Weights of a small GPT-style language model, trained from scratch on English Wikipedia: 9 layers, 128M tokens.
Each number is 500 + 25 x the weight over its row's rms, rounded and kept within 0 to 999. Layers, rows and columns count from 0. Numbers have three digits each. The size before them is the row's rms in percent of the matrix's.

# layer 2 MLP up, 768x192, rms 0.0702, rows 757-767, columns 0-191
102:488468533516506467511545477527501546503529489466486494518517545504517492509550544492472498511493523456483509474463463563483482488479483460487519527494472495521510494481512526524504561521492481528462499483519528485495511530478507505534520505526498491497497498466503449532531511477514505443508513489505516490518492518501482486500527523496491514551484459486532518526525530458498543500516491535523559537518471488460504503465482556496501476497521506472486477498484474497489542493491521515503472464481513567517468538510477497519514514517528488529487503504467459541500455501553524518
104:508483467489513482522500491493507461509552470485526483552507528507493502489501508544523480495531486499493478478508475475499475471505516489469478481485481527516512506487490468488517476460499489491465487514512479493499551493497481529557515510495456518504520540525551517479503517499459501481519476504516515512511479487451507542454508486488513456508470477468521505434484555501590505517534535515467522521485448512481480497510526515501530460491480508467499479517462513510478517487472518497536446513504514480483512508511496472494507532510452503495441531519517508502455508540522536541
098:504464490482514504476506505484507484516444519426548487531523491473495499512511527516499478493572445491490464445542503471501491501504488498492477519496490528503561530509471520509554528489498494522552516511468492508481506505487502463518516507453480502543475510537512498477531486440506470498508508501519515507532476477459450496484493541494495491540467509512540526462531529504508495487472496517477481493505549488554477470509508486501512474487492534497487509500514489480463508539516538478540503519541502492485518541508498510523530500489503492508495532534465473446500509511471454516
099:512506484509512519481475533461515517517467530506492488542486500498520472515527501559496527523514524468490481531510519483451508504464439508481540441487487484497457488501445500479490539491533497553470483494473490471497503506511485480536490532483513526471504528536467532470512521455503487507501511505518487499470495494508497531513492521487499500480520517555514573498517499495532532489524492544540494514522512512452504519517520509477493491519514490503495504486478493502510481479490465502516524454522489484484464522509473520464503450572502492498551527467491434460542526503522479517
089:472513489462460483526494439511511505469541500470501519507515554477502525515532468541487508478512488485481521512496496497504469514479466517539507468494520475508519523480532468488482540528484489531485544541486532521553504531478502443487533528458544495508447456507510554464480499479499485510510464526524518492505487497515501494499486476523521510518480511538513519499526486470509518490491522502502486503489512525491508490562493514543509514474522526537490474490514493496449532490507467434497507480505489483469471481491541458517547527507516502497516492520484450510499530550540460476
105:474482533545493476492501508469493485468504486479483512530522516495503516499536508499517507477509468464536505467469515499502490511441454468495476528524527484481516490508544499491519510503538489508499501519502517494531479514481479502509539491497473480581480520573466527463541550508503497535541511455525458519539527498526469520491517509483492540493464498498525478505471485441526518501566485512485494469509479524516529491528489505515503508533478526477479488507509486507448508512511510498464492466533468483511513548503515482503535450472494480510563505494523477475509536531498477485
108:490462487485480496518529498520519491474468533453477532503508505522489534490547478518473461484491516511470471505523491490493519460460484451511463497530516499465525516463508512501495486486534492486471537513509504478488492515492470489490517481506477500479481518490458447460534490519526498528491497486427528532521549506523481563513488517525467477489477498508497482471504487506484500473497539524482437548538464517499546514537445526529490487517509504497511499505466470490485476501544474479452499460491432494486485539460450520499513505494490484517519521493461475504477486516510495505
107:513522518459523482537505518504563478498506505503535520530577526526472474509452510527530488474509541504545515462495458521497520468527517487505528481493482476520482492499506503499478486463469494469519498497510490465493513509477500466506532495478519502498498522457551501485499527447513472483518501511456503507524489467513494511489515472503462438510506470450516495451496545478507457512498503455505522526545494515518512540492503482508507461510500509477509503524506502496469515465520496478524491482486527490531514490516462489515466481499457463515535473491516531505436489500510486584
110:512542504480527487490541482479528509510443505505536475511498539495495491448493505479517506497497546530468485529507488504522502517529490494530520489561503459505479492467473505532500509501542534513496476534518489432482498553493485447525519450439500489504460509500489493519503526473518478502472494502524550465501456481504500482513517524532496525470478458508491486499505515473525443512464484517519499485521470508489495492492497510562560476525491479503507482474537476519520507500546488490530475456500520494484488469494531510492499474535513493498535505493495517555498488571495505479
099:497547459459503504494513512500509488517537521519496484549565531481453507498489448532529511527547513472512512497525503508524474482494531480506499493530532531494543536462491533525562484469494522506511521504515455500515520505484498502480547441500460532495450509510510482468515486514524491544495524513488525500514526460472463546544493509518497534517496494498533518496509531518566510500513469497473478485477531519514537498491509463484506509518449516433467523516504469482467490513500509483522490525471517531478459494523444487506474520508490500505502525507509503483480507524507481498
094:533510498508471538484493480492481509475506487523464495523471519487501487475513535511503506499529545515489532520449468461497491455528441473506483489515467504480479514521571475443485508509500481507493549466442468498508525502511506468541513515501504501511491494462482512486478505513519508464503513533459497560489509475483516504516502486515480485520521486530504492496524586480492493478497540510468541462456498488510483489498518528489493469484484490555467476510490475517542523516518516459457433495521507509485489518571498502525528476536510536516489525495499503509475498507493497503
# layer 2 MLP down (transposed), 768x192, rms 0.0598, rows 757-767, columns 0-191
105:498488454504541518514475505490526501483489483525495498430487488516533505494498475523499509521512523482502510474525519504496544488514490502524500442507534480502506517533496498511456514517516494445534490473453476539491478490537485509479518501476493486501535528517470458486462491466519489483528510515459518507466494528465545538494478475506537522467507493503494467486507435546512486518494501457545444511460502519558489488502493514509490485519505541509523548501525493524488478509482507492486552481560473487492505492441498500503470509516458506504537470511466506472484555482463483515
105:523535544464480483492449524484475476484469515503509493472434509482516510447490496476512464510514536495502479483522450527494506525514523530482515514541540473522541467502498529500511494512457516516502528484474482488492489513511518508464459536513541529530504481496479515560516454483546484505500523549478532512513520519501524482519541496525492501527515527500493537489489465482516522541465470531527492480473506518523459488479480459511461503493529482497469515446501490523516505487510494471494466506472468508497571490474492504517495516500521523483496514514482529519536551524528495448
095:504518504501468469500509477468511480548516436487470460447497533461497536554518475521502510490501523527459514532511549519458484528543516530476512514492483521505479490468564494467464505519489474501510488544573524512477484494506512489487493498501507467478539468490483481484520505527471519483483520519494480507462499481513485523536530465476505495478505482517508491471497491495542513479491521471524528496507535522567467549514513523497519458535501481477520512490514545550531509474479477516544499489512488486480484446505480501469489480478493523504522533454525488515502525498490484507
103:517475513494491473535512522508511527490541487524519514483499511502472546474497482489493487474457458490500525455504467519523497517530499504508509501542468542539545488520521478449521491537492492457503502485500509478527504472491478501475513506513529480558523472502486495541485518501517494462516499440511472481477473537521473483489525436530505455483482473472543521477524506524478483496526532476489522492505504499541532477474514491469517472524454507492503462517531534507507518510530486498479510544512466507506527487506488466531521513495445448561446452537498506533493479492503490488
093:498490518539513510510519509502498513561483485536467459482465481478515510486432506493462472527539495512518501487524498464468497470513475511461507495490465514507484508534452523511512479528501512533514476515519492508499471511512512547504504488493480533474509477501506517532525531456492517472526497529477501471461476501511522520552499486485510491450504463469465509500490539522532512502488508510541541510530463455545490524494506512462491475503477491462469491501458523505473493493517570513527490511532508463502514504540493503497473516489474543457539492483547498498527524444472512560
101:536542488525497492514519494509515484530459499531546503513453543537519490475510505501495497448472534513466476470493516538523488536513549540490519485492513498510504494514476504520512509489477483520537534446512490534490505482517532564514484481489491485541549499472505525506552469463512495502502527525474496473457486467507516475520502496473468456527499456529470454491528457509456494501518432496502482494547507493492465515526531502509465503499468479489461531531493496513487496537515484486457488502486524453516485517487517471525485537521489457487493483516510479469533480486529498500
115:485496531426513516493433473490490532479522493503446456501490523482491455496483503522481500481520522487497526541517471521483481536508540515474513494485504463488519491498494472476499523547482481515441469477519437520492527486492486510536459525511547500540491463528506480510468536474495497500509486504476495475484418512545481500510535472510497483530556481498509541515507516468466484530478506546479494503537498487543495527521521460499476474477499527529481486482512491507524486504498512514521530462514481476509519498548502500501480497525485498517459497516537527542495539512497500507
102:490493498502529477503496508438494505481510499518479481495478488443459529459525503519507521506475499451506542487483485536534493475485530473503505508468479572494490513483522486484534468495468462465498489485488511513494500503490474547482509543527504486533495490519526507508502504529482456532490535485540501512483508475515493453514484494471457543521516488509464500509459433506520521489502491520489527466485486475464505479471525480464441520500466431534512484498475497503475495441508492489470487500497478498458504486505511525475486460475519517520497500537497489526507480579486507468
109:474504459481527491506470459514460467533495463532518460490514473507475480536517482507479517484515506449518507521519498499493470493486479493477526514451487503480539478526555488492494496459505495473523499504483446519482553481516519495519466518527536470498549479517520484485499479477478518503527503529482504466462521453469540482518469490505489509531499506489489486465485533499516515453519504510550510491491541503494546475501530481465439501527464515467468543513504538484472513426476511496494480486485471504478512488501541502501506533511487529501476489468535486500516546453465505512
100:502451544505532508557487529484512544501443501504552504465488489446528486471501487478475471499500527503472522496532519501480519502451506529520513486494494488504506492503477492500500490499449488507516488499544495499471471517504454457500495527509457486497526454540449466488476498490499457489520512506491500533489445502530478505467520520508513492554465492501501526496502546541501479471496509484481479533518493512487487531511509494544471542466506468517498507493508485493534465466484511483513502484458507463511494438482461517536478516484463501461527541441523495493530495482507455514
096:502520521513500480492511529413470507472538521478525483450515493518486479488496509494492490516511513534525477531540504488531505570492551498505468524522474497522487489465524503483504472531489539521513485484497499498482496460561503494558490497553525468468472501500511476498499472504537520533481497558510484478500518521518496559511498538518534511442458544532494521488524485491535494463493492494537502514519514467494519539471487488480469513508532504508528471525481453486463529484496499487504502466507489508505545500489511501499525469448503491487494493482470496519496494455513475450